config = dict(
    n_layer=15,
    n_kv_head=1,
    vocab_size=1747,
    norm_place='peri',
    positions='rope',
    parallel_block=False,
    init='trunc',
    init_std_qkv=0.0534,
    optimizer='muon',
    lr_head=0.00615,
    schedule='wsd',
    decay_shape='cos',
    final_lr_fraction=0.0,
    train_tokens=100000000,
    dataset='wikipedia_en',
)
Each number is 128 + 24 x the weight over its row's rms, rounded and kept within 0 to 255. Layers, rows and columns count from 0. Numbers have three digits each. The size before them is the row's rms in percent of the matrix's.

# down: layer 5 MLP down (transposed), 512x96, rms 0.241, rows 341-409, columns 0-95
# up: layer 5 MLP up, 512x96, rms 0.602, rows 342-410, columns 0-95
down341 167:106103124126104120172143156145123150113151171159141129104161103151077139133130100121138142117157119082120091094125149113140134148151109125088119091156119116169149144149138129134155119127117150180139145149131096168138101139139179148083153103135081100088125134161152124144106132170128136151
up342 075:124164116103100175118149151095113117138131098157122098135091163122155126159138102171062086097083145156100112140113138121120129138118144148160138154120151152096172148114168159163160090134114104129137118166134134173099097126108130152115141125125116129113138097147113144110134135139151133089
down342 073:161156109103131196131140153149177157088137126107133165116143143153177126129122148132169119114119131116105125082121149130114157141125142134098144140120139104113122143125107140089137109079114129174152134121145113076114115125117130123151131172102155149136114115139140050109077125136112126117
up343 012:162127139106109153111122120170138145150098126166101178119139137149128092166100140098111100130153091102113157126067121116134109144164081128170143130097119148114120123121092100105105101135127149160118126077115101147148110118136097130084078136124134158146098104129157148142136149118153107140
down343 009:105157108172145104134131105079097078093159110117164119120128108150161137106172112124105171167101157147120131094148107119135168137127147106117111138147104117124107161181104113117114151128127148132083144127144169140127144149116150117150149132112136140097167102120132075135094122154093132148
up344 015:119121090120118114121157113119128130114122165150132106112160098145158088123113125085139114116123144162135152131152101148079145119120154162112117125157139130134120148151130105085178116138180116076127082167100158125099128101089095146126180138091092129142091131132136097114104132105115153104
down344 018:094107144135178122072175150119142161135136164135123129104102138144161125103121143100106127114105137110163117117129137126049102101116142115145107148127148139106151115139134082154108116111135107135192112145144152155127148114146129113140113110137169140157088090117141148107111146137083127091
up345 128:149109152156143141132117142145108115178139172116143132161109127173107111115144081117127127138158130109129113119108120164118111119131144114145130174078104171150122134146093123150146118139145104151137136126127106125095142160095160132175116156126171139086120112122133090161082065124117150171
down345 117:128127133125143129102070148098120135148162127127120133147130153126140154162108132103158164135135156136158130105138141165087162182186116106148175108134167119118102136178135153118126087125100121130134147099125091158104121157129142139117096124130149134097089158171158121164139104125160113124
up346 069:099104133121108143079141102123128119157133154080094145120200110160130121137149076124135126103105161128074139153128123130097135134183167106137121144152144127155126136134092129161117118155104098145115134130135118150113136102166105102162101128122161152084107101133110126088118130153087130134
down346 064:110145118116166141121124140111154161136135163171146099110116159110151119110108114117105139110138178120126154098114076107129118102146164122136125134148163106083133138174140139109174147156149160116195151135173125151128143121096127114154156169115153123139139146172120115116125155162091108126
up347 133:138122107147116167142129126187160119118093132074176100106099075120156141111106134087127106125163109130124106074112157146094147109152117119153110123136107132122112135123113083127110127130107118088154131122116119169161114143140117160125134107137096127177147171122077162123141117119123106147
down347 119:109090126094124151139149131087124109134151116117140180111150142158140169178163118123150121123112155119135123116132150116165093131111095147144140089142102120175118134122153133134137166162129107141094105129143109167113111117097112156197101126157130117098134128147114108116181142156137155174
up348 142:131111128134135086143122154156123127159120111153126143115132126122117179162123137117116170171137157164098158104086146099119127123102161113135126141148140161148093112104131144107159094096126126130145062136124114121150066138130121095161125123133081131121126123129125208147175126144130138132
down348 160:122124140093121134164142128122100092105129136141171139119127107181091146136150156144116163125087128168087087138133148108153140144113149124141081083132139153134128114129133118138136112128130102129193122130182160125121127140120146096089116120172129115148104104159175156094131105140094160143
up349 126:107115160151106124103135115103092132120131142151118119104168163102114138095147145152049120168131130129151138132131171142111143118148123106120144088173080115099091154173106097104112105088146097120154105115146131116130110107142131138123145099181123104151119149125120117072107135127144142138
down349 117:140118138163109140109119145099107142144115156139131087120191111114119109095131143121114161145123136098136101164118141140136097170126117097144148127212128106095134090145194099177127115125111095112125126167116138151095076130144145122108138105111135119129131142094117133103130115089126129148
up350 164:169143121123102143142153129140088114140132149150145095117119112112117181185133118135113164153106117133109107146082100122113128139088136107127104135138115096146167128132145147128178096163156142131165129117134096166146128142146174116137085118121107127163117152109101105145095155137058138147
down350 136:128142131134089119157102168156128138123156161171147080145133135128135115177128100141123173136131145118160149136166143108102152118120131070161151128121080113124142080165133144120137114130132085157144064073150109107144138143134130160142128149119127087133116122135117125092116139101110160134
up351 037:134153176123142138097093128175134121125134106140125124116141107150102115134149156102166157172109159150146174114134148120118123132158065131102116083096113132120140139107166118142109089145188115082076115121130150119135163107125153093142110127122089155152131155123115140131104110144151149120
down351 040:159148112164100130097124116160152145129154136127115100107092116160149107127135164108126141100120100125117112055149171137090119159132118111120082141102153134103101113133094123125119114129154136096120148106074176127162132092113111098101075108124108138111146119127087123126110112169161131122
up352 027:175177176134118130173127110132114091117119132131110130129144128104114145086147114152110122161138110144140209131139165110137116173133092128111114097120130136123092132136145095135131087144175116109156129169070121168152133146121143138090136115123115142158158120125146120144144136152142172118
down352 025:153134146144134153099142107165108187092130123141117115094126091127179130104115165113078175146130110137091119099113146127128097174107129130132136131104149161124113109079160154121152176115154129118110148130143141145166126144122147118123114133131150135138050128145120104125103103128084137135
up353 014:144135179117124120102130099128141122113142138123110134144128130180157135088152136112098160070165160121114118145123137114076156145134144133118160118148102140114177145111121130118109113155153151117144136112121160180075120078130082118116124153122055143148115126123082139099124129134117131125
down353 017:108130101143171147138132125129137150129136153131118116131100146157142105101151145112124164110147116080156126121116103143064143148125178097156112115134129196145151109152138069158128096128184118109158088128114146136098156156120138110120151110129116114137099142128097158102127126133100169099
up354 038:130122136177126132173138138107123118113181125131091145135162127139098116128120097051125156155149152151162136171122125148099140139089159119123151133129095140169144108157116128129164133122119100118106114117141168110112131109091119186134101102127108188137143126115118146104100113146128116091
down354 040:132130111151160152095133131142161135165120142175103136135111136111176115158087113071155144090114157118163131119123152167105091126093133108110097148114121160118094117136140076150109132090144116109132110117140126156139151094129141160133148131116136144140078132098116128114134157159082145081
up355 140:138108145119161150132157111118127096088171119105159157123085151160163142138142110105123128124111173108116134102120138152138184138150155126159096108111165098153112149099146140147140109141127133153162131156135125118115138150168128091136131090082157144129116170061135161161107114133138140148
down355 139:146155160115157132137140157136140072103131140111162100133111098114127157132136117132157130136149141142127132097172120155145149102171165147096109109153116096180185133170134118110153111175081127165151147095148128139100169149109122112106111133123138083152160148154124140121122143119164135136
up356 150:106115141123072130104097138117136148117077167161131134145089119098187127108168124137149101097152117093123151129143168120125179117150144112117131096098139094125117119183095120109120132110151177111112117128163125140135128126177161116110136156110141166118105152107151150149124155133117123100
down356 193:093118112123118115081107133120135113085155126131169120122122088170108089133124122098063108167138095108129177087126164142113153112129123133100112099098151122108139145121163133083139131138109070120137112118128133187150128172137144135151117116075105156104116153118126133130111115126130124143
up357 129:141132095124142122177103110149147109127135126121154144097101098097143138148116138101124186129116192159104159139148083154125090102141117124112153072149106110158142136106114157085132122125128098162137109149136115099126089134182143108094121138115104101147101123115141115157113131109154092147
down357 151:118147162076099146145063096153166103164125112120141091113128114115142110139147127119106164139125105123133144145116076118129147143138081145105160142173131132134140141123117146099116147182155107147146125161119148113163148153157148147146138099136072123114150159124106167137123134144103169140
up358 012:081145153168124144146118158137104119153119129141145099107148157146096148119124149111156131129110124141106098083138085126157133112168097190122126101134111102175182155144110127115139104106154139110141150120129057136110158098104116142099096121121127156161091130162113106138130101118134133142
down358 012:166159102115180164126144126157158152139128119158132085127105121131180143126101129135133135104160164135115133082134199146105070136083134127110117120105131126107114114139134109164113110081146113123137139120130140170148134107121130092121144134142118138081108105128161104126139077131137168130
up359 011:070105107170126120163111119114109145103110132123157141124114148097086107135126118053123094139167129100140105126107106133164111116151145088118077147151125151162097143127170150156125134126145124117131119144143143105141145101114119146133082135106148093098096131087077130125150134108154118109
down359 012:180168138162151138111128146148159159136129166212135135116140127147167112128092098102112131075109141120177148153153138108126134124074132162105134141117126120103118155170139140140110137126165107158163129139143161159124160111105121132117125119110124176108101131104137143118130157109133135103
up360 132:129137153145136096121111161163140121124125128159143076165110112137157131132110137103146132137117126179079087107135135141095163143126081155125135117169135142133126129099121098154097132154127103148107126143140141188130144116091127131136107093105121158123177125098170056162124147130145133135
down360 112:142128133098135115132137129162127096106159186137116140092117092093140102154142172107126127136160138153117086141166117116154104146152141135124136121126066110110126139090104130121121146135117129154163128173129122052138151106147099134152106140103091095137154121100119075131129114084129128146
up361 111:105059153123113086148120146155155143119114092098112114145089178115108139125092127162144142115133136111124117146163117130097128128118157071155130112100134118100106156129174129098102102140154161119092124132109130120175093128178130090149123116168140108148093144121104153145125147131130113151
down361 100:136154113062180154135154166130120143140102133119133131141143115137114137144108111108082139134082143104110124156138148157138164146138162134179154159151125134115101153159136117109129117143166168109158121129075097132114195117124110128112186110117119158142118108113149127128091158118126133124
up362 094:118108145128116120182187145143146166149138154116141112138140067125125138155107114141090086149112128120094090142131160125129124143111137153108164129144111081112113113145138155132141160110177090131141122147077133133136125128108159127086092153128109117078133160105097145115101166136126136161
down362 103:148144150089134134135150171146148149182132132155109148096141080134101135109092106142110103155124109070098109137089147119088127175136105144135181103106108151107118105132117140113118197118166098114116119122126159130135123140098136120123126169088137112129130129105127124133110132082112160116
up363 137:142111173156116146112160137123128110138140127125106173140127116128127140115151138111111138109141144097131175169127125076165146081114114087151118147134177093129091142130113134109076105121151129139122118103116106102162104158112151105112134151103167117101209114160116133128114107125166121125
down363 140:143107159101172120105151167132105122123144141121122148201111169124150096108124132114112133156171139134132138128126123160107161133089081156107112103133109104118076144141141145095103149150097129126104092152137121164118114135109102132136155142141091089162151118093127113092131111170109118092
up364 061:144102112135155111110098137186130137189112116131133135153129133146110131096136148131115101065091178144174145118135072119118168114135132110089126143122165120134162117134122128085126133113137122127145149138166188100084096118152083122137161126152123109147127133107142128132102147132121104149
down364 062:086126100126123152147126124138131150198102094130096126140145143121162132104148129127124109135084152145132119109127114135104133118150083114145135151093181129131147147113125150123109123147153148155189148179115113113082090144136149103137131154119137123154123140106154148129074158119115177081
up365 022:117083121102123158152143122120134111167129127131120160098090098145114118163147093118116115113134128157125079129169150101064111164118124113130111154206130140137147174152129151136073131087132166128129124125127097118110089102138137138146105121138141141140121150108127118091156105162133149117
down365 027:131115109165180131144118128119147172148172179170135144167122128157144103139104159127140183117149110139154148119155133111092098134119112114131143160126130149088127136167118099162124106111158116086115137134141125178093142132106126145097175125128118159120121150115109100099124135169130177126
up366 147:139104142100109084134125170127107118127119138120075107099159139146127120106155101086107107163172118176109118124157134117118129117144163124100179141158120155085130141147119146105170124116116148124100128099106143113140154109137092167146150131126164076118115136124138163179173132140099128128
down366 134:084077113205126133123136175129111146105138123128119106142138134161144130125139100119135155166166133128122100128134117123120129098175132117116113129128103133107119151147181096121117120161132092180105143101116146112133122101140121185119135061121144131105127158097128150151150139131098149167
up367 132:100135163134135128162153094108114124095103121149164147145179176139111151109126126072100112099160143116108105114174158172158068116132133079121123141171108156109111153151164105098140104137095136116135120105118124115138161096123130138126103096132105115125108145125129148099128141103096145138
down367 116:118107115106113103119146145116090084109155121128130099114143165131133131132134137140100196154101141157156140145141114111077113108156095120104131138159139135094092130172169132160125134105130122142092125107149178108116100095137146157132163111156145120131113150120134101101156124114087084178
up368 012:107113142158155158142170120085117137111118083097097105109123153107141113090114154147124137116118184135179135129138131147125134145138160142116132148090136129127122145091138112163171148139144117148187101111129131089138150134161095100084134127159102100151161122133145155130122088175155124149
down368 010:172119115117163111117127165120196116125104132151112138108126143137109174147096077147143115124122138161146141122129106112098113116133094122169095096134104144112095184162102111117125105139072124096136145152134158094139097100093153132118155123129158136129106119120132166162127126103088117147
up369 007:142177105137082068084157117122165150101129131141105093137112142115114101112117133129138139114130169164102131111128134113140112161151107138100072127127182161162120127122137097138130153109180140084138095114143159096121130111124120112121074131099148147138144109142110134134131155100116171127
down369 005:117088143110110151120107132158138147148091117090133126127168144160186108152179058125121126163120102124170114091128137150141138103092151136145135150151104153112133131119134124116108088136078123146135121130098144097133155108118140147143163111161140110140120131112156089126121067141107125164
up370 148:179146161106112115121131129152118142129100123105096151102160125120133107129103172152124126130106111122080138133099160118171156113118116127162155138118119151138135141090126100086107132101100128128116123123162104062116164141110168140159094140156103108079130102121162124166151168114146167119
down370 169:106136121083163170129161145138091176141128101103096114127107133118133122137108128135076079095117142106156158125108130119152125136114115155112110122137113150122129106163108106098106143125105126140166074119126148166148108120083166124166133119177131138108080088115124093125152135117117101091
up371 027:107167130133143139186106129104097113155130127125153110163132140113134121158107105074131081153144142139121150086126066095120116115105123134110146083125139125134117164163076137154133129139134161132178102110129169140124137108109144087134128152174089160109125124153106147111149111123149114105
down371 026:159115076134148169109136160110149160133147142154140095149089120170140160119099141125109116139115144112133130124158120113118177105080141129117155131142109149116124122154132136127117141118125118149156112102198110119129149135141160122131117162143137127141147136076156093127166073186171113109
up372 012:120129178118132121126157143125115131138137108117063167148104135099112151168143127106101145098104126122133136139100114102120101121071155104150145141160084152131173135137101141133140144114112128167104160169159092148106140119177096088124101136130102113119107111120154144154102157092148138097
down372 010:147122105135087124171091096145110132108139142161133163079129117125125091157133110148108133117144103078173191089082122106143156137172158164119100157112140129168130102137122135150104110118140119099154095117132138121083094137103110125094154117142163152139129128130126138109137132136129137170
up373 142:135118132146108116114134157164099146123085149149143121114132114126132132103140114170097137164111148105135146141117164099173131138119170115133090123176088110172086160129151123165117181103135159094161117098163125135115101169109114144138127105149111186142149126109123153160098142113130133104
down373 133:088106139150071134123147141161122135118123133148165133105128136174141132159143117119107158138141117125116065144188138115152137100123125117100082087130097114119123104142141138147090144145152121145106124179163126150164159110113154140146135097104108105101147154127079148115088143135091118115
up374 135:128106104132122115126136118103069153108114123160120107099144170093132181141128114139173187133102119104138108196122135130148112139100133141129132165137116153113126146177109077148120136108114168135142117125090127134171110131139114090138129114135124140133150147182072126156126123113103131130
down374 132:097116088120097138143109127083114105115107197137124137087119148107105157168151151150126137111059097140164091143149126121129101124109126101103104134161154125137170117122102109164135127115160102112118121145138121086141150122118131137102145117160095139154138150133118116105186091130113138157
up375 133:111107137147158118129109153094100170102095160140168172147101100103164104155147105121119104139144188099117112128117101100120136106094126125150124151120141140110083120096117086071113140128116123111116123108077102078070152134120128093124118116120125142131101101112115117115106151144120138145
down375 119:109119108144134103137107109124138145140157153130109112099192168153110091151098117151122161112115083095108136145103131095089162159156176128128114110146166169142126145155160143132096119173133130120126145136173094146118127099144099088158138140117115107122106118172124155095133162134141150133
up376 028:132161107146159175129084124150149124130123140145114143135148105154135083094133121152098131144111149119111128128095115108142140139151179100107071107102128162134120118076072159115128105134124133134155093180100108116166139123129150182139141146152087112095100099126117118127122125109093147128
down376 023:155168084182092127123126122172120110125107136122116117135129139123163129058174138162109135158090108106102140169128125133088148110116148130131135123105158132082116137177087137133140132105123119127132135137161117135127168122128120129127145107143109125111092161115135174143096103104095180117
up377 145:140128152138139149147102141142125089119113126114108125123131125158151111122131092160142123135113142146153121128138136116169115161097134147125143169128140128108129095145098127164164162098141095155090153100173136074187174126161128169134155105136095086140148139148140110111156158172078131132
down377 172:116112159130156141091107143143097158146093096120131145129155157117139124095130142154150126185102158111154149148120105133169132160140093114158127179135119125116138099139167109106171112138180098115140121110135119134153135123160105124124146082186098095110148142159116114101123147137094090127
up378 018:100116136121148123204161143135117112128134130125159097086125150142132105135157127142151111153158161177110132155133126118099109123137115130134134136214120131173131129118122154096075162147147156164147089144142117126126108129183131160127077108118104116115131116102125126119142100128141145105
down378 020:151145130131176131102119121116150188097154157175167146180112129159133094111114129118130137130123142120160145118164171133116120148103135127123143142116129103097100135156099143170131130082151081094147122121121145124159180133082143140106142151117135132112128178118163134133141142167131164146
up379 153:154123109175101156134106130104122117147128135102131102142139155121177150122137162155112112183147135122156129142143129111113114150126077120101134124126137125110157167115128111084141182153095127121111122104102112101132077164166126124163120154109164159131134106196104147092147140148102144137
down379 147:137136113141112138152113187136112120105179126117155141139162154182153122131119109101103167118106136126146142113095118112108094135142105163105147105176123141121074148120160111128127148116119157179108095166132110109118076155166098167118125129141126148132130164142091093101128119156145131136
up380 120:146112113092100125135148126138135177115117106125118184153137140128126116129099107079137090118099153102138168176127138084137137105161081090148119111097119146110085110112142124130121100144159112149096145145094146097142140165143118131108117128149125085108135098143154149080161135093122162126
down380 116:170122148108156147150078146111189098119136110120094124143160145115150130134154101099114100074156136146142165112128110060108171104146102142143113144127123089103149123143132128132151117128148132162145156123088131107131127106143158122135149164172089106127153151180145119123143118125131122113
up381 014:113153138173110169154128118129092114136104164139126127144133133114108121119123084097188107135131098162101153130127109131131121110170104152141132085132122148177115145129102133103122116100149118116074134161146113116154187129111170117111156133141164115112136159098136166157123123092126103177
down381 014:144136090114113168099174093145159158091134123178091121128078118147160108131091113109130159114140133156104145098160138144129118131084141126144108123116169118087090135151108115141108148095108141119137144089154110160166149116111124145112134110134109145133104106115167073142117115165105125150
up382 007:112109146134125077137169099154160114136122128141161146135131115102138150124066172164153117133163102097122090140141136115138144098124151110119160157134130142150143142113118106182142160120123111126166154116114131103103075110100150115130138147121121143144151151128173127092133178081124095093
down382 004:167173151122097107128125156125095151174133104146121150068161129169127133123115134121111160158126103129149161125122099150122093124091144158139133166092133123150099147132137170135122095106125135094122111143168112131128136110126174111116125130181104150118122129155093062118110108124131108166
up383 012:086122118129137099080125147149114082178186105108129152126109102095139147150145117104109126138109126079111151126119084121107115112072141083158165129137132138123098145160131130148131099132161124100142153160079142129158157097101115111140107143126123104132103150106141091106107126137144146160
down383 011:142132092123133167117200145111133152128137117112154112123158098170141098092099104131146145113159118139156160157124117105130157153142147125126112156142120128154159099146153105114141126119121078136141154104122150145085118143099175141163208128141148131142123105140121130124080104144099126105
up384 013:163154112159150164105085094124095114186125133128129132135115140147084094114123127071128117114112122152136104129142108126132150126133090106142101121119088156108129127108094129120166130124110131092089127119137108150099153122062110144121102183138141158099127121083144099077115128139151129140
down384 014:112110149142142158108162127167144152144165140159159109162118128159172110141135149118127118097172123108160148136144128140112076122097132122069100128146119164097132153195142096116137126084118119127133132094122146167103148129185126116119119119137122123120101157137116141109080119151091141131
up385 146:155116132141103155145098130137153124132114110074127146116148142082156159103140132107143094136156172122109144126148117144151110140097172158108137168141152087135133102137108091129123099151131148117113101060132165137119123146157169138132145134083164157113070126118149125096139115143091119139
down385 168:147101151174156132143097123149085148095143115131122167130106091083097142137118118085169120128146123120141144113082163147088116179138116133138139115150157080107154103141151101127129096142124136151108111146102149166133120119179100127127166135093138174119121121107115094108139147114165131130
up386 060:223131155093099123116118146126138130128183113143113107137133078146116110134139125138130129157129088106136106140151122157094134097104112127145132126127143090104134127117162179131133142110083092138148093152135158092147143173098112123162161125096122103114148116099118116133114120146150092135
down386 063:137121150109118179147114121111128128117155115151139176128130059150190106134126140136173115125115137126143149134102111112123112119140099121156134159109100089122133154130139148132127104102113102146131127182141111125093119185113113123190148168106160073136110139130125106098093111141130141110
up387 142:096119141138134133136109115124120114128145124106138138154111126152088133144085112123149182122136137125137125147133091144124099156107140110086132107132134144158098132082142150171125154134123180097088115082152074090151123121155152119120162175130118072116101113147159085093154134114129116155
down387 127:137096103127119122150092165121126128163122149138165122154156123161162102130104148099102139148081095120113199152117156131117115145072147133151135149109118142121125123098135142125173118122146107117086116106142111153106108145146130153119133131158099177116083120124118144130144055132108118100
up388 135:161105091129104091165128089114107116162141107144149111117156150127115103123154158103117130091155116105100120137112122115118131155148146120107113099134110138141134145124100110165083097142106166130091079121117153122130132094140116047149117127162118161142142142108139176153119143113121168169
down388 150:053157153179092148177146134130138127116106121122135132122162122110185111128143161120136131167104167076107086144144146092091129147191132096140108116143137168157152131113100171136155114137116148147124127142129128129142093111119121107123114139115126100128122136137123165127144101144122100127
up389 134:129082145118173168142126125081146126117148142094134117138110107147166114153102093103133103140130176123161114122117131124118109081143131182154154142150108104115164123118116136087139140121091138150180129106168096140177144106120114111141135168090147139126125142101125107111188136121127115118
down389 121:162130104134149115141124126135101103124130110147130157107110114146132111156126136113146140116122166095093163120114118139136156129170179129156104148098089094161083155183108174099121130139154123126127145089131102134115158137121141153125162071143153085166149136163140090144109149159152123134
up390 121:130113112093127124143119088101155135103119150178096119085171151150130161107125102116140109147101109150175125120131149087151084103120147121127081122160110116135103158138139133102102141122153123173159159125126116147098134103169115160120103091143115168104159101159108179112119132126133125153
down390 117:106120094111127115120118159088092096119137102059118099130089145145105098111154117118164105170114115127122131136106083142110112144108120138109104158157119164140113154120170141157185157128123131131127106098134122145120136128145185163137161126160091125122138146127181135156129140130098136095
up391 081:159154145147138143152113153132096097113059136126135122140107112159164131138096102137122089104134142123145096133122121142104105097141085125067131165116119109173115117129130133097166085130153120109111124088114113103143126108101124127122133167186118109169134081142107148148100147096107120140
down391 114:132132151118137127128130158143103160120100159143125165134108092101159149157141113157116133162170163140169098118143174153132110110132135115101106160115120141145095160111111169090132101086160121110131184158125070108124131131093094101155143136127149092140113128148090122099146128100138133103
up392 112:093127133131157124142069087130142158091099154149154082106128118144125129152116145114139109203140131135143130112120115141079124177093129129147127110145126103124101142170066150119152124124169149145162117146150139121161114133123121140149115121162200137149138115121118133114144149126155113128
down392 110:132181085111129154130157128134125103119093080127108128109108135121135140184138122107146113091114108130128112130156122151127136185127117135101084136082099110176158125101160087122153163153154118144138109132121090146102132131119161106116140109102127091107096113151178143165121115108139163122
up393 125:135142120186074063147103156121119117130119065137095143152130122102138133151121066103080118111110145114130125131119107124123108117114106171107145128131118136144114115157143121134151135141113108119091145131113119142164159182130124138088139098142080152113133099169135148146124146130083129124
down393 122:115111125140099162102136170117156119118132113108146131167110126115098132132107067115122124183130155140138112194138142129101086108120119134138122099168094146141146196118132079125132129142125151121097122167155144134182129151119108157135091120147141130124086109095166126135139145150145126119
up394 120:117152130126138085127092100156152111127093139135115118162127080128076107139136131153100136137151149133127095122129121155117145117127142124152121189144113112180132122112120128129077121158120095096124142109163114132117156116139133116105119141112129139136093153193111090142128128125070083184
down394 107:152139119086115065110105084122098116125140108095135137076132113117121104179131141152137126171122124095128140148148154166126121145158123159093137145151150127161138100119138117146137165118086135132141110137131095119100152147141153096117143155114143134142144114149117134152122165194157184106
up395 021:142113161148117148151149108136162117116142135080126129112112122107110109139165134089136082166133144123093110113134143116138109113177146095160122103105134152122130132131118104133090095114144109095122142149128107147100136160075155150110171145171145137099146098174106130186133124077156133150
down395 024:184141089146125164102132116161153168122147107141108134111112108103120099153155148132118138134165130089141193088155137138128103144101147113156114136088167122083111123139104151175137122098166122141143136122115122138154123108117140158140146125178115153110135118166154085111121078131123129128
up396 037:143099181133139132127079129116135129152140119093105106107141118137151101141158153126095110109141137151135151104149106099110081087133167062136102129146109141108152176099137098149117174158178144150120104107144105174126132124101134102099152148120146116149101121116144112139088109132101137111
down396 041:127119148121093132101118157117151111141108139141094125113151096139131128174170179157139116129118108140108150105136086111083108132125121105156125167130125184119101152134152118146151113142117111100129107109120127137122137183118163063111172126145120131100118126127130148164099175139147187148
up397 015:113106148135152103123158148124100130173149118113145110081101153117156083153204128153141150132126151117136164127135145098123107105140168120085112136174113111129120114131110079135161137153129153162126147124112151107105126153122080150120107142108156182145118117105095101093107126124150116112
down397 016:128097105162152132109132140130127132123114130167162125160117156138162103171135172103108149125170131127195141076157164123087125140065133115115112137176109105139130129120111131166175119140151113142144127139097177120091148134105103155130148133125131143133098093127140090145125116125105117138
up398 150:132142153136065126145165101123161117086127130113127132144107150116097128142116078136113171173112124152157100126146130104094163094119121124149137134117111148138083112181117114086140121149093117105135086125127133092149160145092122098142138123065143112128125109146156131118117139117131123185
down398 149:091103118110083121115170131151132103157121114145153132124122117129128143142143104149113103167162134138161127139123141115119118119114122133150147145105106130114135154149109149096121103084131109153151115174149150093158158165102109141128162113134152087193163155100089114124114133151107169195
up399 048:128122124139120136140143168153133074134099111151105124115168094127166140121169129174174122108135146112148140111132090107135138106115103133173098143135137132152107085127089165095134142104127131096119106147123191159138132101134131130117130182094101141085081126130147145153108141164113139126
down399 041:110101100164101123089153113149141137098152146174137132145113088178150085100080149181112138126147112143158143129169156139102131109089129118122117128119126104080100078153138132105116147123153147101147126113135129128118124105142135150094142147114124146098062139094146153134121107158121142115
up400 156:137114081133127082136176151102108095128104187121130146125113125113142174134129091169144112128130149121102127121130109095153120131085139139077181149144090089185121123130136143110137140113118157162088120161111149118154157153130154100110132095119112078116114135128139141155153135134143125133
down400 142:096129118164116120151096162119112116103146172117104117167122115128195136128177177128168128144110173132146131124134150158104137157161102161100153135131122167146156135147146113097145104125125164162110129166104111116105150106164106142088117107159125132163132165146135159126128105112111136149
up401 139:158094111129137116146132170133104120087090135155123111088127149095162105131116119163116127140127167146117141179126113141152105180099123144166132141102164077079127097100123140129097096141173105153147077121142128110141125134093123111133098149151136169146115136115177125110147130136144139130
down401 129:115161136106136138105140104123128136137146113103132087138103142144104174103126133081127146059112066153173140148122172111141168127175151102136146163120171124138110107095101132121136149114150126121125139128130149122122138076152145130158093122126084066128129104145121130127106133139156118115
up402 140:136124107145093176104122118157139135140105069122117126068132155121089146105137147094136114121097137106145091156120149130126133101162110117100115111148113149116112147116145140131123120166127146097148132093113163160111116099145132127167151144125131096111115139099146117171126160143109072054
down402 135:135142128086166115146129129117169121155128166097130108111116111130139111100171096121130150127166132135123048144144126125163137125126147121141088108127158115125122115096151120111083104134109087140107163086120102097091153124116140082125126150128167146136094142078131132160143112077130114111
up403 134:101130139137125117137189132129148106137085141098140130096148122142104167128131149108168129097114145170110162158153124120107105117135141133120151133147109140100122105125098102119124162126102153095129162098070100149196144171121122152145161113088148096137121152128101155111091146103135096128
down403 118:078105127105096130136092130164131168107138158144097150132131119177117183149152101135194135110103120136109132113110155148109111121118161110112089136115083090105150129133142156130125109102191074112115097118145140123135138136140142133143109139164095111121153135110163159132101122144151129130
up404 139:139141077137101088155125131087092117113097148128102112132083164118130083125148158153142096120158137130113116104132114146149167158144114097126141106090167137084146119091137071102117135132101122112109141119144141098116128101158101089099140131079124106120098097145104113134100128123118087139
down404 156:108128115114125095148122117144146133168102122097085096121129105144158120116162174156163128120145114102141135108117198129091124165152112107130156153128095132145079108134125161077108160141114103136103091147129138127144153118098111144134129106119125133190139145065094121133103120133148128142
up405 111:105123098098148132170081109152117125100107123098137117128137103118101128099106050152112100105127140106139149082099107118162125108128133144117147141140137102121154118132128094168097104150106139134139147093125132126128122122119100176142154178129133148151110135086129157158113176130088098165
down405 121:149139068091116104105103157147120121136133092113133149140126121142084129111116144086120156094128149160107146127119136076178101164122132116153107100107169120119145151121124184166139140164078139120140143169131149128151139106140088153106096112110156104126079155114150131139122131145112119122
up406 137:143155147167153097143130085172139119123187104135120142141137150142111152156143167145109128138127130109090109155130152168108114124104122171140138169084129168136136160083143126098131151161157118118152108089162128133143160100113177175139138116135137123119114144164138127159150130131141113088
down406 165:114185125107121116136098098146191146117100119100150117096123152108139135158147106149145129101144107110137128145103190132140121096142124136141154128101139152127111100163154120097121163146180111135133106117166141117141156126120101176146176144150130093168094122128116152107136181125117117101
up407 140:131091140116117129138145137138172128159141091138150160141129083111129068121059084118139093134122089106114098137107150154136103103090103110137109101122106121144133125134114132140157141110094091128144115183134114155132150098099095156140127148159177133124130129091166111138154109126124138103
down407 158:115132122091083115147102163144157122145137093143188130148109103099124105119104114134107164144109124158107115129167167148123097107102091072138147128133117133122131094106145140096155153123099104116106112149108145102153140104097132099134154147124146131154138168105185116180125102146151099134
up408 125:136131131104099120156154126087156070142121113103080133109124127142128118137126123132118132143142113151178139165136156120082175134123121110137109142115139076131132116152115175144138133156123147125134067100115175098101131102154088109154109160121112166145158108114163110108151136137169124163
down408 106:134080178123128117131134141102161128110123127098146146124130137135128184134163132109154151094102123151121128134163116148112131119137146132147138079136119131123121138093141115119128145109141120169171067115086122167132135142213132141140121092099090164136121130131142119134152143163091153089
up409 021:150114108124127104098124103097110136133138139134091106141157164117178102086153110097169171098115152112143153140141121145094145112123161113106101093125134127140124122107149126086135159174132157131150100128143152139137126123064064157110128144077161170128121118117128109156153121110131128115
down409 021:128103143099155125098142144086148150149111150129128092141109151107167148114163136092105116090126127097165149124111113151074136120093164135143103145096137160147117132125137101156099100104143137137187148152154163130139130123135121128158128100143144088143084109123176154098105148144095090121
up410 014:103145109130131096102139135107134129103141161168173151120131134097132131124145112131151105125144139124128104154097087083073152109070087184120166113110146138134172135127119103141138122137147136149095118130112191143149137142146128133114111146189139131116177107103138139095152123144131156117